From a checkpoint of a small transformer trained on Wikipedia.
Architecture: rotary positions, no biases in attention or MLP, untied embeddings, capped logits.
Each number is 128 + 32 x the weight over the matrix's rms, rounded and kept within 0 to 255. Layers, rows and columns count from 0.

# layer 2 MLP down (transposed), 768x192, rms 0.0323, rows 348-379, columns 0-47
[[161 121 141 111 131  93 108 168 158 161 175  87  81 115  99  98 156  96 111 161 127 106 127  92 154 116 105 143 181 159 110 159 134 103 113 108 147 171 149 134 147 155 152 142 122 154 152 120]
 [165 104 132 151 140 148 133  97 179 139 167 119  98 170 137 141 141 155 108 124 121 119 174 145 172 140 165 167 178 107 154 151  57 148  89 121 154  96 119 136 123 127  97 118  96 160 111 128]
 [127 112 147 181 107 103 157 118  86 102  76 119 123 106 148  99 141  86 113 156 176 136 125 152 144 130 104 188 127 139 122 138 151 107 172 145  94 131 115 142 150 138 142 162 168 103 129 148]
 [ 97  57 109 145  60 128 128 105 103 191 164 192 135 104 102  86 109 116 140 146 229 183 134 110 114 109 185 207 117 198 133 125 143 182 120 108 157  64 148  46  81 100  98  97 120 160 149 165]
 [123 139  52  48 131 108 118  27 120 119  83 171 100 134 154 129 170 143  95 115 146 114 107 141 202 178 141 128 117 111 123  84 138  76 156 138 143 126 118  92 109 126 177 138 133 136 165 114]
 [124  62  80  64 153 110 146 133 135 165 118  79 129 205 172 149 103 121 120 214 131  83 118 135 137 103 121  90 145 140 128 152 124 132 126  55 139 189 123 121 138 139 173  96 100 134 140  69]
 [167 138 106 145 156  91 165 139 122 110  81 176 103 167  75  86 114 141 118 131 155 129 111 107 157 103 127 191 103 152  67 216 108  99 180 127  93 116 101  97 158 113  50 132 149 159 183 162]
 [ 84 173 129 132  60 131 108 108 147 111 172 155 183 137 124 166 143 179  76 138  76 171 139 124 160 101 107 159 164 152 158 174 134 104 139 114 144 145 138 149 153  62 133 169 123 132  81 144]
 [163 134 137 160  92 172 153 140 160 103 165 161 101 174 147 153 113 106 106 173 104 143 131 105 155 145  82 130 204 101 154 143 173 145 142  91 145 120  93 137 161 154 129  84 163 129 123 149]
 [ 88  93 143 139  97  97 160  34 152 181  50  91 154 107 117 109 104 136 123 121 131 171 126 100 184 195 122 178 137 171 191 138 121 174 180 130 135 117 103 151 156 128 188 135 133 137 167  87]
 [130 150 158 153 121 114 165 142 116 113 165 193 158 106 124 135 117 158  61 103  91  96 108 137  92 129 160 144 135 149 162 127 133 117 150 142 148 112 151  78 105 126  48  93 184 151 109 165]
 [ 98 119 123 113 117 111 180  92 118 168  89 121 131 107 133 183  79 175 188 155 109 125 110  98  89 139 100 108 156 157 116 109 202 127 178 150 140 115 150 101 126 125 108 118 102 129  96 143]
 [ 97 121 175 112 111 135 139  88 101 171  83 149 117 149 192 111  90 156 110 180  96 154 119 171 145  60 165 137 120 141  90  81 117 149 136 132 126  86 119  84 172 108  47  94  27 101 107 104]
 [148  73 101  92 185 161 155 118 124 106 163 148 142 146  91 141 158 153  66 191 100 123 126  76 145 135 142 143 141  87 153 190 129 120  83 168  86 142 109 170 103 121 160 141  89 105  94 199]
 [114  97 143 205 129 148 215 114 114  90 100 106  69 164  75  66 168 135  96 152 122 142 108 141 164  25 118 146 140 124 154 148  48 118 115 187 108 181  91 137 119  96 119 158 198 147  87 104]
 [109 142 171 168 132 152  83 122 151  97 166 159 143  67 138  93 127 193 154 140 186 150  70 141 166 148 131 120 101 123  99 154  84 136 108  97 173 183 151 131  89  79 114 151 176  74  98 128]
 [119 113 156  72  53 135 133 164  74 131 100  81 169  82 121 128 122  83 135 118  80 141 134 168  94 106 150 124 137  57 107 154 151  88  73 120 119 132  69 146 191 163 189  82 165  64 174 135]
 [142 107 129 135 100  93 114 136 116 165 137 122  96 105 105 124 117 135  83 175 145 155 132 159 161 120  91 130 156 123 147 168 130 113 145 129  90 157 107 160 195 127 154 119 148  97 122  91]
 [150 117  53 122 112 115 116  72 135 139 147 124 110 144 184 136  69 121 167 131 136 123 126 144 146 129 119 166 140 108 128 181  80 137  87 155 150 119 147  90 140 149  45 121 143 201 120 106]
 [198 125 140 119  70 130 146 134 155 132 134 113 125 124  99 119 157 131 133 166 159 131 149 121 142 118 124 135 166  79 144 161  65 163 125 156 124 193 118 148 145 115 166 129 140 151  74 155]
 [143  63 108 187 108 137 114 125 109 100 168 117 101  74  17 110 136 141 143 125 126 113 149 127 172 100 125 157 116 151 152 167 156 133 107 140 133  63  62 105 179 136 188 168 117  93  92 154]
 [149 139  90 118 135 107 168 132 155 127  75 105  82 116 163 139 143  96 138 116 108 139 100 114 127 110 102  84 153 142 119  87 115 144 128 115 155 115  92  70 107 187 122 161 176 173  96 116]
 [ 97  57 125 158  99 126 190 133  77 178 171 127 145 100 138 147  86 187 175 148  68 165 126 100 130  94 143 139 134 111 109 111 183 122 120 142 150 164 133 169 160 113 186 150 124 107 103 169]
 [143 118 104 116 158 132 104 158 125 113 157 138 139 102 139 130 135  90 115 155 133 173 198  49 117 171 162  99 132 117 115 161 101 115 157 124 148 100 127 123 135 146 175 120 108  89 139 141]
 [189 110 160 136  45 126  82 175  93 106 137 170  87  98 110  77 122 132 132 112  88 195  98 131 139 146 155 119 158 124 104  94 146 154 165 126 146 175 142 128 124 123 112 134 107  88 145  94]
 [154 137 115  90  60 122 133 120 179 107 148 143 148 121 148 102 167 117 109  95  46  98 172 122 165 145 143 118 123 156 103 128  91 154  86 137 143 172  94  76 143 144 116 117  78 113 184 115]
 [ 96 186  62  83 137 149  86 149  92 147 153 146  47 148 127 145 109 118 149 185 118 105  97 123 151 100 106 172  57 140 140 135 129 152  78  88  97 101 125 128  94 134 139 117 119 102  89 160]
 [136 165  95 115 138 189 128 135 102 174 135 123 144 126  72 102  95 132 139 111  76  78 122 102 187 183  80  95 120 138 168 146 130 116 139 114 103 117 132 140 128 102 118 109  86 142  76 120]
 [117 148 103 108 199 118 100  93 168 131 153  86 145 113  91 133 148 140 127  77 180  95 118 165  85  95 181 116 134 167 148 102 167 137 209 133  94 170 143 195 130 125 189 110 167 143  61  98]
 [142 115 144 132 113  94 140 111  74 154  87 113  92 132 230  99  84 111 121  73 106 142  95 105 167 122 120 149 142 178  83 158  58 174 162 140 167 170 147 165 115 107 111 125  68 137 131  77]
 [139 130 119 101 103  74 141 156 135 113 152 126 180 141 189 140 161 119 153 105  96 149 122 174 176  99 106 103 151 134 157 102 129 136 139  92 114 100 127 210  92 135 139 101 117 118 166 156]
 [125 126 151 122 128 131  95 105 156 177 139 150 203 131 142 146  70 194 110 108  98 160 148 109 140 112 128  83 140 139 135 103 176 111  83 146 146 140  95 149 150 151  84 145  95 135 121  99]]
# layer 2 MLP up, 768x192, rms 0.131, rows 349-380, columns 0-47
[[143 164 111 112 151 133 145 119 159 181 102 121 173 151  86 134 122  73  84 214 138 116 170  96 160 157 151 124 158 143 115 130 110 166 129 160 154  99 133 137 121 121  97 153 131  90 133 117]
 [157 207 155 177 133 108 168 149  93  65 106 129 118 125 113 145 122  76 134 160 178  87 126  87 115 197 129 166 140 162 135  69 119 163 148 169 136 101 142  93 165 122 164 124 135 100 126 164]
 [153 173 161 161 119 111 129 117 142 115 194 133 137 115  95 111 163 141 114  96 174  27  79 140 150 208  88  87 136 152 123 101 108  83 125 144 165 194 140 110 165  96 157 151 123 118 138 151]
 [189 207 147 144 179 158 111  77 175  67 157 119 146 138 119  70 133  92 190  88  70 175  69 105 121 117 157 128  96 109  75 132  81 120 176 107 117 118 169  77 107 142 154 122  45 159 149 112]
 [122 120  90 125 111 179 144 151 108 125 225  82 193  90  81 131 154 134 168 178  73 117 107  76 147 209 137 195 188 102 118  82 121 135 169 173 124 184 182 106  58 130 140 124 111 142  81 125]
 [144 153  99 108 146  93 161 127 130 154 109 119 113 181 151 130  83 113  86 102  76 123 170 103 120 148 146 124 157 117  33 156 152  96 124 214 176  99 141  93 137 126 142  56 107 150 175 107]
 [ 89 120 150 133 132 158 170 148 114 108 150 142 123 182 159  90  89 166 151 107  93 171 126 132 132 145  98 147 123 101 123 119 168 126 164  89 158 153 106 151 109 160 132 201 179 158 146 110]
 [128  92 132 147 102 107 173 111 139 166 133 119 115 137 100 114 128  88 127  67  93 120 106 119  77 173 151  76  79  80  75 141 133 213 107  94  95 143 155 129 120  99 146 137 146 154 123 126]
 [162 187 158 139 143 138 104 134 117 133 132 160 134 141 156 170  98 199 122  82 201  82 102  79 152 135 146 126 180 113 139 164 122 156 165 143 101 122 139  90 189  88  97 161 118 156  92 131]
 [156 158  64  97 122  96 149 113 140  90 140 148 179  73  62 136 172 168 162  53 116 100 137 112  85 148 152 148 119  80  94 144 121 135 122 102 136 111 126 122 159 103 110  71 114 174 133 166]
 [103 178  91  99 148 106 121 113 138 150 167 151 177 159  99 153 115 100 155 101 127 145 141 152 109  83 130 125 147 103 140 111 134 129 142  77 101  62 166  69 143 148 133 149 141  94 104 158]
 [166 190 178 133 143 123 126 130 100 146 144 158 214 148 120 167 203 120  74 131 166  97  99  86  93 199  65  67 166 112 157 106 159 138  70 109 160 182  89 184 130 168 115 149 124 156 136 200]
 [178 110 125  93 102 120 124 110  78 175 114 122 159 112 119 150 132 122 148 116 120 101 138  93 123 159  79 146 113 102 120 144 156  73 105 143  88 139  88 151 180 155 105 157 183 151 190 132]
 [ 73 173 176 151 148  57 148  77 107 101 102 145 127 134 162 176 135 112 148 182 119 122  97 107 174 143 166 165 165  96 122 115 147 157 150 162 157  55 129  92 145 135 157 102  95  80 148 170]
 [124 133  97 155 121 103  73 112 174 147 106 153 111 137 135 131 164 141 112 145 155 114  80 147 145 126  83 109 145 155 110 112 165 131 144 178 142 111 138 110 189 202 118  90  99 157 140 145]
 [139 150  74 210 132 166 152 147 107 130 144 114 135 127 121 116 109 120 144 165  94  95  90 132 115 105 118 138  75 107 113 128 128 113 165 167  84 157 203 180  98 128 101 158  82 129 128 198]
 [153 108 155 130  90  92 123 115 132 165 113 126 133 132 129 121 138  76 134 131 123 137 166 129 122 148  92 181 156 148 142 167  71 120 167 127  75  86  95 167 143 140 137 180 101 111 191  81]
 [168  85  76 167 133 146 128 133 141 136 133  96 136  88 146 152 125 117 149 115  86 141 118  87 161 178 159 176 117 106 167 172 130 182 160 212  78 128 134  89 127  65 121 108 163 130 125 165]
 [203 120 152 140  76 127 133 118 125 120 131 101 172 143  96 132 150 116 163  66 127 109 168 115 109 137 138 153 186 106  72 112  82 169 127  97 123 136 175 105 131 102 148 202  67 151  91 127]
 [ 98 145  95 176 127 146 113 101 105 161 108 158 141 146 181 163 120 109 123 130  74 160 142 144 137 143  63  82 164  93 165 107  97 139 137 194 134 106 102 111 132 152 127 144 129 125  88 107]
 [124  80  91 105 116  51 154 138 165  96  81 166 162 128 189 137 150 137 138 164 148 193 207 157 137 164  61 171 133  78 111  91 152 147 131 165 130 133 134 112 117 150 126 138 143 132 181 139]
 [100  89 140 179  88 104 164  88 109 143 147 121 130 126 117 157 110 120 149 139 113 146 146  80 110 137 161  72 109 133  92 137 203 112 144 152 131 119 126 186 111 149  97 115 141 177 106 166]
 [112 176 115  67 135  88 124  97  65 109 133 108 130 136 144 148 162  98 114 149 145 212 160  84 160 125 133 153 167 200  64  97  91 154 153 154 107 166  99 154 124 112  96 109  72  74  94 124]
 [139 168  96 133 122 155 162 151 147 151 155 130 101 120 135 144 151 157 173 103 131  94 128 161 111 116 140 128 122  71 120 112  99 147 128 123 104 119  64  93 109 149 162  52 101 136 198 100]
 [101 131 199  96 132  58  98 106 135 169 107 160 113 116 138 113 200 172 137 127 154 134 156 123 102  85  92 140 146 113 134 122 160 147 112 135  94 107 109 130 160 177 127  96  85  98 100 142]
 [101 186  82  82 162  97  55 115 103 129 139 135 117 128 148 141 121 164 140 178 140 156 130 114 162 123 176 180  79 117 157 143 107 131 122 117  80 138 151 135  99 160 106 162 136 150  90 166]
 [108 139 139  84 135 138 147 138 129  82 162 137 127 125 107 128 203 133 107 116  76 155 124  97  76 162 114 132 139 155 161  97  89 112 133 174 108 118 189  98 109 123 138 127  93 171 179 111]
 [ 94 140 119  91 132 135 112 155 133 122  76 173 135 140  89  51 148 121 139 175 122 148 159  71  94 104 142 102 164 175 104  98 109 129 142  89 170 174 126  71 120 103 193 136 164 146  91 148]
 [ 58 202 100 184 102  31 120 178 150 117 184 123 160 161 150 133 146 116 231 117 157 123 162  92 127 111 114  84 117 134 101 129 157  90  85 121 136 179 100  42 170 154 189 185 138 112 114  58]
 [154  73 124 154 161 124  71 147 218 152 124 158  82 147 121 141 136 103 139  84 123 150 105 121 125 145 143  75 185 155 175 158 134  74 138 170  83 112 153 156  68 146 146 161 136 174 131 125]
 [123 111  85  99 180 137  96 129 131  74 119 137 175  80 110 164  89 166 153  91 119 131 116 166 104  99 188  83 111 135 154 133  89 133 140 102  97 110 117 180 126 152 136 106 121  95 122 169]
 [110  85 138 175  50 130 127  96  89  84 121 145 102  95  79 110 126  89 181 151 145 136 173 132 117 220 137  88 121 170 136  52  81 136 137 184 136  31 159 113  81  78 164 183 111  74 141 153]]